Weights of a small transformer language model: width 192, vocabulary 2048.
Each number is 500 + 25 x the weight over its row's rms, rounded and kept within 0 to 999. Layers, rows and columns count from 0. Numbers have three digits each. The size before them is the row's rms in percent of the matrix's.

# gate: layer 5 MLP gate, 768x192, rms 0.13, rows 508-531, columns 0-191
# up: layer 5 MLP up, 768x192, rms 0.13, rows 508-531, columns 0-191
# down: layer 5 MLP down (transposed), 768x192, rms 0.12, rows 508-531, columns 0-191
gate508 097:507498485468483508485526522500481466482541455503513514489494478490521504507568534465511508521495523466534459471482511543484480461489517492470470486519471431525482481511502554529519518488450496481511514511486458498512473520519531511534492483484523504468535496470490501500438556528508492512523548473537510516471504472486498499553487479552446498494500505509495491497507512546520476469567511483526526511521521508505476496480487516534502541532500546476471508518513509512490502495484527454512498496526512530531510519519471506483517485520508519512522497510520447529499461523492546503
up508 099:522502449521487535497516490478522472483490497491483453498513483487498538473478526475513535517476476487517484513500489510531447541511494477526527466530546536447513501529506510474520494493432468520523529526489494530508525512502523471528538489503546522512507479467519563513483494504449537483524473492503519511520505516505437488537502444460470476498500474511483501478532543512502492515553512538470504522510517490476471509497481530503452508494498499538494483476497480485502482504449537495469471543484499477502523477454503473520474503513536472485499518510484465521531512545528505512
down508 096:483492498475493466489539478508491483512490511460505463487535507520523501489509458513469488471526480501499527526545448460510478480505560529477519517488491513520528523501530559501496473489530489487487521460491463488493486482490526533501437504488526527528503511476463511538484508534524516511511471494492477444504479474521483521526486534489484531512518478509487500508510527510485495488461454512519493433484527519469485475572462512476537529458501499492466479510482493527479495521492485490487469469501479519515472407466500524474477490501450486506467514497505515476464496520487493496
gate509 096:509516486498504500490451444521558535519455492558475504498484527515479468470487478467542504526511538480504457524473508500514529443525493541458506501504516514524489517532465502474514518536516482448524485484489479472509462509524505503505489522504480468513498547514500532515472553466514470478472461495494480474485473491488510514468504446505502493544511511484513509492492482455523498506480514501509441495503468514532482483455528483475514507508505521511483504514484483541499494566475495461519490530527535482513462519499484491553484509521512511553496510501535505543464501491471521474
up509 095:476505512503515511481541526484473515504504514506490513522489494507514488444490495508492493502485529503518524493514521471503480516522516470518525534520489517490496480515531480487503487527496484514508493530521485552497480516532482494460506507545510534473454447500507498535521507537454468501497509420482507450504494486505541490522525497510456437557553529493530513506479515505502483509515496515444481500503485493522535542463497507488477483514515476491555516445527490520490471507511468486501498481486495539545501484498566491487496511482500480463490477431555484496524483516469442505
down509 099:510519496497501471500486525519494501535493493527452516485494517529478505498488475549482499508486503571506521516512450503468485490486500487490503448480457503517497497520502548490521484495504468471547503528532477532521514487506524483527488520483488464485525496504489494528461506487491521536493518536499506463495507496487513482505501485435479505547493496491504436482484507474532451491529479511505566492486470494508490502571519534476452466495466516515450509501472512531514516518465435497502476461477479497539505551501480511544497506473501476494530506470451470500462474516473519475
gate510 098:487503507525525471502528508523473535515468546511517515499518543505508507520539534534488508500503505543490491500513473521485521514466555495487525513500523525515491496478542528467484517464480496521486497506521458529526532471509490483535497478457480488496463508493499515474479481468444483522485487476471519475482524498535473515501455507475459531495529499521528499483454487489570484504488507498502490539548524475517499566516497485516543513481506506505524465519506461487473514530507538521509463522530533502513438511529535497485552524433491507502485492518539531495510470508535483538
up510 095:505541531482469508540469511514511495478522441540493479489508523457495465468489509518511545492459470491537537494509495502565525467537506494482492497484545439479484508499470508494523462491520463555508479529511506496497497485474516531454533506490489481517508495512502518513490488472461467476490530463502544503525455481464493487481535526502562501484529500512500507495553488516522508511479523539476530539512465494480497496506546535473485511495466552488471535491500497502518486501534496518483543538465508491513488493502481478475514492522542506506559499488512521489485457514453504497
down510 095:521504497496514510497527469503497506475499472482500503531513474479525522495521511483469471541509503472529503502487510520534473537547493500507543489507503496495473456508544501443507504497513496459462500469463476531516490507480483468539510504486454508517534498508489526541492524498466484542534459517485486497514544438500481488483488478473542491515506505536473521527505518471524497471524522506476483503548512489521537552527465550489550543466512510482521541473490495504485489533513517468556514507453526515488514497484483504490474465477502451481484553477516438512481531506460500490
gate511 102:526471454500511519516468551487512522485499474469488522511534506556456486456497503512507456516490491448496550489479507516495511488494480504471523443523562497478456478487523472519538485506540467544462512505485524536496519527512503471518540455500492493477497498519506488516550526514471489536461499497514486499509535466488503504483450535484490491483488479490494503529527536490469482498518487484494525480513511518505522535471497460490528473521546516530501455496530518520521506444503501476484522481466515490520519479506553509475503523490498535509490535486474499491537474497537486567
up511 099:488505498491484514509483512501501481471500518502486506523492515492518434468499496500511517526530468555476512522522514515475470521487440541481493505511518496439428502477500502530497513475523521506447497495489502539545520496497492503483517538514508521472520501467518494514485491473502514499504521488542477492499504432468527504502506528475485463506518522472499496490535526484489480481526483522457514544501499493516534505455500492561566499550545533534435493498473522521513503532478513471459506455503508567513513488474531517473500483519506517532485530494501525494480451507500485506
down511 102:492500481504530508509527501506518478478480492537507461522530483483525559420513507479503484510439487527519476500455553527488480474520520530482502504449473490494480534487500511474508471517500521508511570508487542484481490514561480485525475535545537570521515512518488529449477513502498510471511546529507513509512492506515508478504494493492509493525499522512463493518467478469480445529524457523483496481508490497494554490495517463544503528508502482488513473485510522544484494482471478495501518513490493480476496534490509545526524514501501484497521509465553495500515503440532501498
gate512 105:516491505522499489525489541415516460502521477469491459496492501518577458486511498511495533504540487511555509441501502526471526499471506507461436501518481481499479496500522529510500504486488510523477519492487539526452517493505507478543508498483519527473477470490489501514551516483489497488494480498526520490500531458469521506462509506466501505533531516502498498516488506507477477494491517474502509507485508463512515484495527436492450473478482481508515490501501486602504499498501507471490507478502505456519496495508521566508493494534511525456523475533484490514507537487563506509
up512 101:502516490451467500497505488533506474503474490481519469503502504485486517503498515477481526488503547462509494508495457513473546494507520539470479532510501521491526529509439506519492487495474551473566463483488479462518517465479540486498476534506513527492492495504529477489487475501477486509483498519501475515481496511514498511489540545517536489543424531507474447510459459517522522488496476514493453474526464520521495499534513468512523509533464468503513484512506493554483514498484529534462518482479509474541492484473469497482503478454462504526490472544500456472546522508522451489
down512 104:482464467489509521485532469509491484520533489514514502474514494556511503495456508474478505482498472520531559481506469520516451493456465493532463491458490453506529501478481542531508481492534522496543489517478490460484527482494549501503513464504529514472470523539497472495471466482508524503505544520517501480454463534491488492480506492482523488541522504530484484499536487528525521533486475509498471490497478490505484501529474483537479499480485468449523473531515496508482499526504494550492424485507556483484505514493542518464521535494502476508471529481497496471525456530467506452
gate513 105:531507513482507457508487477504502502517484507546544535496518476537517494523517518486516505510490514479501474492512522467474476540467488470495503530519480488497505515555561522479481497526460521512473480526514467488503497556534491519469506492524525492511533525502550483497522506467482506529501480542494539482473474490485491444479494516544474504480486520527487457476513482493522505486468453466527529492497477501522504524478526464478484449478517558434475497471565551492507495486531496486453478506536478467457507466475507495467516529499447479480504509489492522486499517486482501506
up513 104:520472478538496493486494503509519533528469496485522512503479499470474444497517531491479498498512515514467497526507493516517462502521512527558492493538486511564517501505473463477523482507506504482515501509522454543492467534522467495509509503462503471471508490508525448509469479481530503491493502474496502495582464509494479459525487487502476497487504475534453472482468474484448485488488522495594486501486490527548498486535490505488502526483491470482510500476471492510482508507537528532480489508445464475523488480479467523478484500519543457501485481536540502518499535500529540461
down513 104:438521499506502455478489540523512486486506496476501521507511511514464520528478543508524512491500520480480481531480447483478487503472480486539488437488492514505518507490519504491507441507528512480489492461512501502516495504537474496524512502491479534582508474505502502458576523521531499528505543491518498510480535470506555567466490535485459491511522503523480506496486496503508508542528541490499506494508479478466517477478493497517458479518481503550546493513519549498486498484505460528521482490529519501542504515484497470528501484520523523554474485490484565516514490514505507541
gate514 093:513485477483518534485495500500485480500479527534496488469479492505504478543494502517464452495540510500480506487499477474476483468490520462493539498547542491442496467474509528487498483497476515513501494518486528496501483501512499535548533494476493480467511512486502514507536500480487485524472495496492532489491505480477491515536552478537485520493489492536508506503528485549531453474442501473507516503523500521472499501469588517515475466522530476543543481527445480504477485541466521517479527434499468504498510463516521505523555454459473499491518468508462462488487532485521511490
up514 097:473483466491518483485477544521463498505484566511509511500478516510535471525500470433478490531509484508529500507530514521477512495485475484519511481526516508479492483494462472519481492508523473538426483507543508492523512502511532544466470507513459501479506498477511493475557508468506486517473478496476526485505510498498512469466496495532545487495511535515503530425515525545470503480512498536555507523495467486522463479571524487490510498488497521475509524539516494487498528508510483529490514474455490506484536483521479481518496481531495501515515443488517511500528526471467459442
down514 097:462486470491527489454479513477509419475490516522511503498500493529548502530489535456496505515510491534500469518498499516502544507460489505511502483495500519487524514497495478478454494501495437501505498508541502553504489491490504472510500495515474466528491478504521509477507492552518523486469549499485487496473511445515462526460517508510504508438486469555533481486494501481483502490480529535458490498479533491505480475498515444476462487481522539531522485518466483524438452519521516550486508503469486486546505516492491530479506507514483482500549484515479489493533438478528488519
gate515 102:480530483531467501478496519505496453502536548453499504489497530500489504539527505474516539496465478488484469480485500456511491526502490497476532515520526473456511496556477550526429537499500506497467511531519516475522514516438486513524516540520516487501478491463468484479529466514461490498504470501492487504526533486525475522515489501485476538501489474499480488504527479481542505432420465497527480474535510537519499505491493499516485492486498540479533529494501502482457510485488534477524478496474536528483492461519493506458514503475512536542482478478495480548511496501491531532
up515 098:525497528513540555527472490472497486528488475514492482522511504500490489499468514509516492540491510474476555509559544521489515492499513473492542552444537470479477486568454533505503483491487488501515486491487465493503530520474484449488494505511522480509480539445522507497497474541522473535500510496484512510493509508487457483508478556496507489517494472566494492519468524464503506528533445481510488527473487542454506550536461461464503476478435493477493526487524509491505501477536548509509500483480520510462519533521502476505507487494482508518479481480484493495515496516505491506
down515 104:526513507506453514490529498526504508515543477524496504492504484489494515508519506506489484520430498500476539509473469506496530540523427474488491493491468467484491508525547475517486472483454484520479520469503497515486511498500491539525525507459500485491496526499535490497466497497518469514455459513475512475521534492493505505487446469477509496486452479496491469474542527508476511502535491506519525500526479490536454500510481563497566459504518488500440500570490509482534516486498536511463514538489472493503541497475501496456473499460530474552523492547481478493492515512508496477
gate516 092:529536535559484528496517475535462515544528518489500537463470495525513502528481496482464516489544540546483454495472473517505506501443472462482466489534489448475481504522491473482563473477512487507499505508475498530488511501476526497469499492510546499520525551475490478509504485488499503490492468481515456477458508462502477469522522458480483514432512504516510507504499488502545511479520466529515464516520501540470515489474500498466498499465511489491555541508460483517506496479458491496520484500494510479445521485500457476516475514494451490509473479513519509484529496517536515496
up516 091:472520503536478491511499521467517480505546480489493539525499473525495512475505508493498461474510497505480468465431493479503476539427473478487465475496492499503480528510524471493505529547503474478503496495493498457432491502533538475499521458502553499526479494507512507474529490452457471468500515479521463524497552486487532505509494492479498519458505548482516501492547462550514543510518513498542511495501497520445466483486542510507497455497522475481524500447490515534492491466469519483481496521490507458533492517523515445500478470527482505490525485469510499504509505478506499478
down516 092:533482514540522522504466516498496546446498510487477512469484532479512488554487529550526511493458483483501527493536485495542549542515501526492518495501470522466514491467510472480494507473513483519521497444533472500445509497505519533505543536479491514508560490489545496504497421514550487522468490519487501481501482490524505493522481503511449501499499472496490518498506480487492528503474486458477480522556493555507509494551504487477525462509507509465524483496515507519534500476493488462502509473469470490504527514512566520462493514493496478519494506498533502487509527472475558511
gate517 098:455503445516495510455500486468516493461510483494536537500522506427538550521513535486506528511532510482505552504513501451462495493458516462505460519503486514518475523474486509537523518483470479524503507484500524524466474521490496455442520498490489507477461511454488506510503513508465487468512485500491461534492447508487501524513482484486489512524537484496483529503550472528538495479478444452471495507529506512514489517525508454510538500512491526528508495504523467520459517474506477471497514486465510498512548470472508529525481501528485509478465494519518549499514502519455481467
up517 103:497450524481523490493497480487495494460505534521486462526489503495520450564511489543474492516507500481503520488477497484550493479514547485518534511509520494488472493500478525533515498489449471499440505505531514472520478515452488489518496486502504524518506524491511485533486491486503510478487514519461529490503495520515470494480548497456448533504467479515487480463485477500461539498481530515530475487506524496483417511507529512496534555469483509502516461467492517458505476515507529543459500494513475478485500518507476497552542497494490540566501464515519541533521483519480529479
down517 097:479516522462464492540494485499524507514508485522520546533505475510484470552509447510504532461531530513491521529499498502530515484499503527448480509506515489521475491492517495488497493507501515503492475494508491496522511481485512512544553465456501506506482498551466476526475500484489497494424533487508521543488502537503507544492490481468482501517521538471513500508497491449456470510555528539520509524434496516504480489476504516473489475493482464498527493510476540531561535525531513534447461486484443494495494524509526485499464491546524523540515465508505532497498497507491530524
gate518 095:516476438487518530461489537512506479497519516504533501498554500481482493465488490542532536504490486494509512523521495501512505492536482457522509469518496532449502519469502501483524531515500514468490478494518502491517461467482522478488552498477502503515484526547485512501509516505534486506576519495483482564460503502525472474524502477521563487525519523478506434438499504526506479479514496499521512475488534507523512480544472500495510516474481520528570510514490476506504500502504531492529519489496439539506523524520469529491535486473454498484508456491505509531534484512541472498
up518 089:512508500482475470538466490496506526495524543537501497486466486523503516511493520522505478530471477514518479504503498483480563501498495540514526512527486501530472466491525522468504475501542573496474540503534496521451512543490473485469527487529475525516514499504522483501499450478502477471452477481537481459554460506510531464503526548507501521486530509519514508498482503493496509527496469524495479513491499458480478479484500507564460479526495524501507491488554539467521540537463454482481480518517526480472495481503490477479494498562524461489486551502508527470499474513537502507
down518 097:511501497527477494489506519477549506486526505533477563492488534481476466513501466483520519482514485512542477528495525500514539477501491457496519515490508462496523476497489501537528507539487492469501529476475523486521530503483473552512530476474498516531495516483535507457527447505501476517485480538493457523487497501535471492512501510459529453499465474500458471473509492509500560500506542518465488558458539501494487482509514501481514484564448510443506491496504479513483539512485520497580484524508546495503478496481486498491476495440493509477499500525525524526514526480484478483
gate519 096:504523531471499490508497481544499513537510516516514506520512474513516482487504487477459484486519533496482468481501514479429487511526566535530550504509497491547505465500482532470528520443455499461508512480486513513492479491466518489508479473520502464450478510509515520508484471485503463475475492471477493516554483529532476494502482483490526552548515525531488512520527504484533544468534474504471518518459471512509517517488461468502521515445522565486477509532526500518504505507514525495486494536521491452472480493568507485528478490482536495523478499498494508511469491495506481546
up519 098:465496548463520492545480498519439534491498485555491507509482489484518552487524480496463534524452543504526504535487499468521544514503429466506505524498514509508488492496502487430465488496491528531503536517510508513487497511509497487474539528497504488522508523481539535500506492500480439539523469515499521474476455481504524457483488463500515456526520503531504501516568481477522497539514500475495515516542509527545524484451500524508480497460479513482516526469497489486490447490512510510482507479484480517488486482514437498520489505472522506491509525488464516503525506497550501510
down519 093:498514477495507525519515512499500488468489515484487484489478492472473511466454469484564472488502510510508470516523526504467466514541548491526476451479481458544469512510496477503465443509495488513495498504480447499492517498496527534494539497508494456505516472484511467476510541507459534472475516519484525489546442479487475504504526497510498486507514458531574528523495484507497473482455479507491502471486535504509504476478527524502458499528532527503524459464535491564520520487527480500499534503495528500501452508484479497580525512502500515513498509521465488486498508456487460507
gate520 091:505504469520504514487482516498459520518509526516517512465510549490524539523494506497503483570465496537537533485485490513533496515529485512514533474467473472546517528531511503505508537505453497534503466470507512480451511502468503467484538485496516549525533430513467514512476497497478515498465538490532527495499544477510470453505550497515501499489448534525496504491462526497545468531545474490497545529534513517528515498508459512511500521517530497537506504506509464463489503489515446457471488537497488504520501541482485495514533518503465465478489482484522485461497501507502527492
up520 096:478502507526453496522491522521533480506523482517505547525496482496498515475469556538472533496518478508535463465481491450453444495515521490494509488542542529541494457536478456495506503489493517498504488532520487493544487535500505502528503471490497501482538461484532502523517491528467520525537468479505468522482490505471532489461454490478472488550497460479563510478521477485503499481471481516501544514485451542487500461524509493529529509525497507519526497483487490535516489526507532460485473523481531491527491472482539509524496469477500485514521560492523486487520500459528526505
down520 093:479491553550453517468484513513508533517503469495467468461501501473500475478482476530525454478470497501510500526533570513486492424495481514523499503521488500479506543445549487517451460470510492519499492482467479505534500482490462466498484485505522486508481499486526472509484541491486499487508523504513513528522494529466466479516510518501536513525505464486513495509510531477490528459446519492485473467501501525467517508456488505487485534472502480479503496520518477502503522438479506536540486510495568515502521518496446501459489532500515480467464482516484484465483480512469485528
gate521 093:471540483487498491487495472471486484495455528484509510485523464492434495496511522504471528497521489468447484495477541495524508487537539455547495516527522523463517539545486460526501496521457521490506493491519567529506526493472478503503494532511485508551513463519525478502476492483492528530488428492490463535513456526483474521522485525506540485477500503478511500490490531510575478507469518517486485507502517536489516529466482450487467488491520479475516449475515456520490521482500526485487509504491524493507512497505508472513495464543505476472516503526508514498509484450493493556
up521 090:513516509485491501464449452532522529537528503532484486526486535529443466485485515491497470508490523519481507421507489456528526500509515524533494495500508509509510541477553473462519503508478481504539511451525479532526534513518521475518505517477471543540516481503464514493503521445487477483454472506503498519469510498498483555464482532470475545498512480501494440504533531500457503486507514527493490491497508525530486472501475523499512524479485511545511514469509521477500504530488483473498494483477522497479481459516479482512480545537483531529500532487520508490551491541502460531
down521 097:506533496514523531502536466533474518570558531526509512510520490526472477473470537488546522521549528443459474480520504485519542492487509491483492541492519518538526480509471440481470506497483517488529501507541525488473512535500470548477535465474527502487476521491517515507502493552504535488518506502537539465513518502488490482530510459505465496517481507523490512491515526494519503503454509507508482509493517474497506533480500469491503522467491493541521443500492530498487483486504512519483507490502437462508522467504497493465544466498531526509525512458541504547492535479522485492
gate522 096:490536516475438518499541512506532504498503489507529509485517478502525457471483485453486478476527493494473524501483477516509487494472474524492475508507509516529473466465459513497518532495526519507521476501551468470501475492527499487489507509501508498467497496526508520531533527467483511534543457434476486486510476499509540511536531504531498540503508442489505527495490458517515483456494454516507499489557469451498479532563484475533498520475522533478501486459469453525498507516525467491482500531502498448512464561535529539485517493474494482536523486507513488478509518484483500506
up522 092:464513507477540509490497513491507512449455476488485469501473493465468549488532479514530470534490493539518511506447537496513512500485533531477520482525498506485511448511525492492469525526487474457486551491493457526490458504493478525491472519527466494455513503512580502481538482453489483492527480507517524476482536500540513493495515495532519519530521527520493515529514508462503519505525474524487488533496532478491543505518473528469520469491482501503519517528523517499517482499521552551500471519483465476480547504467542525499514484478505518431479476494460511513514476534515503509
down522 097:502515470515502494521477519497526519497449496522481500514474500493515504515551499460522517507526546513500434493475530525514499524545495517494516511537512509492501463499490514528546524489508555532480536501498488481504527497482451525502484472449512498523479493495512480537501474456481501488535512509528486504538476473536492480528517502496551499530544536546505482513471540487508521460443531503475438539511513447462556485561464496486521453476514481471487517478455526507486501497516490508506490490485519491488519526481508511497523522492511440503476480513506508494489502528480495538
gate523 097:468463464506459490499477541486485552448497532493512478512519451490526529518507514509442475494497490489491485484504467495523497499516476525502512474476507519526556480473505539513461566546504494504491530466450527519484503447454547509489511479500486508504518490481544505520461484496566517480522507521523538492469445466477505480525514509477524469487515486504495491501515546469467530550527527489535514512519491493469501501511519490452543496525514477518522526504473498496497504501491498501501494507534544504495486522520474514517519479496519518489492481459483444491495497563506518514
up523 098:528531518507520469541510480491519490477496543459509522492487529512508551491463479534488515513458460501431521494499447493503504487568497504496482479531485528465489473492517505516486518507499497485516541521502518502492488520513511519508482493495473500523525491515513517488500518468494513453576496500492484545490491514490465480495475494503481508494531464447517478481501513502519525507527457459519529513489491483481518552496463562517487549505509505503512473491476549490515522522506486504516502507527477517563483528494484514508490513496485510541483534493502503543532482557530575542
down523 099:552504499546468518494482480474499485516482490476512528548506504492440583516490513503518479536523490531497487491496513506560504515515476533495471486475505511496497520508501478503463488448505526485488504480502495486537453462500484494459458497491522481518482503508557507492496544498499532471456479508517463524519494481480505555513479503492489489469510520508498476518475463450498495513450512474459498469553535479484474492507515512490525482532514540487532463491469508536493532539505454494507487526502495494541497472493518495520521488420510543506526517488492506529481498508496460474
gate524 092:484477499497488500471489509519497481487475522497490561468507494525521491446480491538457503453491518549472478504523500482488519524490522505538490454494528523477541516460496480486472496512530456499463501474517477453483459528486503475525453546470500480500518525497484467503531492491488505475502487461487518497504470499505496557570495515478548495506476485501519501516485497486495488514518498515499512493531458483545494532498464515503477534546494467512475483441500493464515534487516507479499534494490491477509504507584526498520456488555501465488511495514458470512554476484505495487
up524 095:506493539467529486557505530514492514509443531489467510490493492467528527517526493481449510472508508485532521538517475487504566521492486483489534513502502525463564493459522521481519500501508479529528512472546512469478525534504506509499468501490474469501494541472505460476534467493499475506470498483484518523500501501511503535522538490469546439497479515472519556503498482520469502504468516487514521491563458516518514489501498529502446536525532497527478485514501532493506498544537514481467525504524494513534482526554500521509486502524521498473550516515512519549511487478501513483
down524 096:546528498538462504478528530490480488493520510534543456530512483538524483517496515468488533470516479542488542492475527517483487497483492495499461434542485489519454516506477478495464537472484542519475476467534511493459507492472505478485514483478492488522508499520521530525501499514472514493518506489492508504534483503459480505489448489487519512486512521478491493501494511475551486472561485560468511550495527474467484530563498506457491498484484554511511512481492515500534495475509509488491478489459454470496471493527537520466516478489496500487488511539466460486516507519451541504
gate525 086:514505457495488480493476526493498542504471494527523501478519513499481482491538524442446508497496514553512491536462524477494479553554528503488501546500436510522510521528492521520482546523503484475517542497538494470499536520481522520563515499456508523465523500477514505496495477513492474491499509540481493539483477500541499487503538522526538524477513495496528503503470497500488456473520528465545497468495478488498510495527497522437511509464497503514519490451475529513503495497520499524468483420489528508492481466483498463519519517524488471502510516490485519513489505515428515515
up525 088:512513481500516517541478468491462491451529482499472476483499513480486514508466488525492501485492504463551503497530515513519507487485488547496506428507507509501483532543497508519481474542493481524523456499512467573529484514502473473483453447545505498590481518517505449503519499520521491508538497532520490480491522474503505532505494507458493475528470498468509476499501496510472543463485446514522453485512501511527471507475513459517462469483552518506525466498496480521497536500463502496531506501498474527509506516481512488481480522473503497538476460507538487490498493551480497518
down525 099:532506487518496492526501511435514537471495551482529518470478490534454503468475486503494496497526538475531497507495527535498476475503497459514486483498481511492484473479503466543481479487451467490489474480478468467542494513457537489529517472541484527543490507492463514476523514520481521467558464506494521501482480473515520510491509501547541500507508500453533497495491500508538524505520489543522527533541463488486518521483449481520504520477501533484522526478508474501457498531496523469534478467519472494532487509498526504537518459456511519523530499473501489445522539536473511530
gate526 097:485515489488484542530501465501488532487488539464492544533506535502521546528515539494512495496515554544494470535522481509516535507507485504509511510483548499465502495514488494488488471538493488471540496506553483459531521479505509467507515490493494457477502503480485484528482484488538512515497480543527492538481534446531539522458474468490503497483500506490510491506505498482497500509522554509476479472521517489477483501526514468511493480493497551527531511551479464495486493514480451535528488431449500534507463509475505472528497502497444500550504504479514486450509554517520467520
up526 093:485510498530499479516508501499501485455466473524478481507493491527505454534531440498466458499511458490526511494507506482468498515507513526506568507488473475538478467496495525466472529547512488547536509500488515508474479479480476510513502526510499497470519478503515503476501537492512527507485517424505487491473509493499460491507583490511489528498493528497467502476502483482525506468493519531530488541482502474502512527473493520478529512479455494555514499471475492497529519503528536453482537524551495470459497496517459533492519472510533514565532501462458478515486485499477495466
down526 094:483517504497485496495492467542527466496533533508471479534476505501529472459472482489526495458538430494510463506504522460502474459486489466497526515486494527496469494481488496516489508556477594469478464497511486510465530488491506496497503532517478485533499511498497457508484531515491495469512457492461511536511524484489527511498484513518497516489561506490507535541529470482503509492472470527528479462493464447524476523543466488467476536555471469508494521513461502473503466474497475525494486496512485469488533489464501517466507519528495509469526547510470499483484517494524518508
gate527 092:476458482483516514505464525498471497482521526499497511545519530508515512499526492501482488503509483480518468494506486508492494468568503535484522514509483494476508508476525485490594495468523521511510513489523500456507473517472525502519563516545449465485493490471469467478434546486490480453537490490490484533519471510490521532504489480507451509505473489476485542491489498506498561477505472528552532542514530509503530482559520486513483523510519523480469519491490502508483515533500516541511507544503532508538504496518518467462488500529527494520466531525496535528493511487503535524
up527 096:468456537521481475558520495538485470495481477478518506518529452512491551457497445503504507488470525535518475482491492498436487519473540486501502516490490534539501482495471490527464544481506513536489521464486515457480507466522529478479520526499501485486494540463512574538516505495494504517542502519529508467458530511512497478458484486487519537475479561526489471501535505529481494506516517499495480503512481520489455494515457465510498500514545493490518508508510503542522475500448537497492452456489500489512530518496459483465496482532513507482490484513517497485463481504486478483
down527 104:492484554488513521497487515483545492507500532453505483461490519485500511516495513483485514462506511534497483526492470490499529550507503486450502514499498484515512499490479536512491492475485495511513518538524521498461523526486530537500454485483535499453500527485499548518471521542528526498542501494517457498518523511465482482495502554494472481508504496501519491516511518475504474506492486496559521520521549438465470466546511476550431487508512473516487480519581512467518480481539529495544533532501495486509483507498477470483483487509469484545526494532526483496498473495516440511
gate528 103:485492491474467509528507535487477473481505493540527513475429452515512490509497517529518493503536498510485542535488413461469500451471544497518456504494486523502476460467503448463487523501455500543493495471492510501502520509520492479516467479480502494486522477528510541469507488513507563478514529454473526484479479532434503486512475495512485533506487509522507516522526514556510503474502551474500512470521454501474510512497476527516481501476485534503510521492461475458512469487524492476486495495526521493546509514489500526524481477493503504463493524474525515468501515502544489474
up528 101:488473486486534472500530503473532502484537515544502470496485473484519535518504494511498451545499456473544500471517514505497481430515495486498523515527487517498548516467524477513469522494488516508521521502446540499481527490549494514513490481474537509517480512527531423516494529505506507512481514534498474528495498519502460532541535524475512472505480518520508505494467455524469518498489520520470497483495501516501530501485518507492485475487488482529513475492510465546512510532542517532411459520464488483507478486465494470534477500497474478523486506493487498436516500440478495518
down528 097:428449496527492483507490504492519492483518481488501464479510532492459519480511465471559458524525498535564494507528520540504509493460514492515508472496508495474528453489497518451498501496494524503536486485535528508504498468515498515473500471493518505490492541531436488475510541499505500496479507480533506457511520537542481484546493505506520494503480497505473525512529524535522469507548480483503488467510497501508481497468472464500535506449485485480467482483494447510513510486528505481551493522447485453472474504515501516482540499515503444464492464510478533477470474524462481502
gate529 093:474503463492485532471491507481502504493532480489488538507491444493468521502492474483535454466536485518495475510482518490479493495485509517504492509490517511520483519522481537510490519515507445480508443492437459464522431518476501519510501534487551532480502468508472501537479494511521511521522484515510523483477540514451492515508518517509532479450501428495497536499467561464462471489483500506489528488512495545535500506473528513491496475480501519514478534451511494480512436531496455486506495509457515496539483485521499536481503457488493509486463543510542493507497482513485490481
up529 098:541511533482520501475437526536534495529526535503527532509500472432491468495548478526514480524503479550456523480505512479496489514512488478498493477486503474489524550519515485446474492524511509468471499522531502497532500475457457564511498508491504497520495494528487465516523508533457506557494551484492510492507514552543514518504509452488516505469496516464460505460480521530497507461517510518476488464507512506483470484495495523492500488527527550496536483529487509460524540504457566527497519510516476499499505504543533507462516486503509500515473485513522508509520528497506510517
down529 092:466513489524525511509460543456463475516493477509522499473497553532495491493504478498479487495497532506528495519498495499541520470525533478476505494478515519483498486449526477461489498437540511527492554498479496530454465507489509470484503508508505519509493480541516506512539527479494505467511496531553528532543441482480506467483480496494497482565474528487495503484528521518518483477463493499503505481493502477490515507506500472519523524558506463519498479513494496533423485523510481527548521466570525455492461453460507512525513502480511521459497483493484519485512474498500497510
gate530 101:507492494528461502509512518497470526486505481507579526526484475515514463521522468525497555468454521494520516532506497487493515427551459505456489533528485478522499541497458493496497498497526514496474522506437457467462505491535499490507506459560494466460449486537536493504467494447539505510515466486523498519492546481506529507519521491482485464521505476518501480521527492492515477495477486530521499492518506500495483514466483460541453486539465499538507512492493516545508489475520524534489499518471485475489521516504461500508476492511522483475525460515502521478498518510496518524
up530 110:498467478534500487494499517505531493479514543499514462511481501536480536510521472495516531470501494467486542515478487469488517522510542500495500506506511536510540524479509482505483482486497525507477479514468546472516449531497492499494448502512517534513520472487492503525422517504459502498444549486506482506435479476507454532483508524523535510469488485495498468498542510496491483502538519480476500509491505467448552454467525494471501498495531491535480473496512535466538502502485535489498538484482491556540518524535510464482468498466487503464510500541514559490483517486491523473
down530 105:549510454470535508501478493471501462502476470506525548442500489496465519505478492487497517551487473498484486522509508494510467426489525490503506514520485481551520526500493533457525496538508483523501467462504514496481552502519472494520481549479494531452531495519478525495515523514512474491482519469495514533495525500490496517479472487467530528509513490532474454527509529534524490502475518476483451494443493501483462554515525537540458479485515500518526523493448505493509468515510520477520504502503541535486547533518496484499511481498509520480546531496500519487478445509530518487
gate531 102:465468509541482499548484490516529498496524500462502481524483488488528514445464459511487467518492462514513500509502492506470510483470563478516513497495514489474456506497510539494534545482498513478512513475527499455498503538497482491459487484489534492465515467498530493521478499483520537503490513503477493471452497505494510532536513504514499491493454495525477525485500522507509493510515453491478555487465492477498511549544470472504475536476461526486457478488545498513502470521505523513464546502466503481540492543482489569573492472466483506522464481471502541477509511477467494486
up531 105:492527479532531492494516460503514499513522476496500510531509497522496539483499512490507470477514483527548518500469456424525471457504519495521503507514485476450514513450520564470527518464514485499526548454479505528481476491526497487490490491505490485478482497492514483495479492497516517502509508525498518450481502534459525544486478524534479458445496525469488519500495510486472510496493456494477515473498543533462523499524459462498488554494502513505501516517560497505487511475514544526438515509465510536541510521498487516526493470473505464465472493474509527461548476476488491489
down531 106:519478529480505497509508473474482485445482533480450568492487458491468499507495522494547503501502473495501514553435476483479517508534532482513499515477490484467488523491468544554491444483508455510512528473505502500529517482509529502525508539476504504497479479483472497520514525497462543526512483496493476507497501503498514469449493539468506497464463502498486518504517511432545470533521537489521478484522456560516516472460491540456478466485528524497498507523514574511486516504513509500484506490509501514510504491513517481545502482478494515497491509504520509526512534509543534477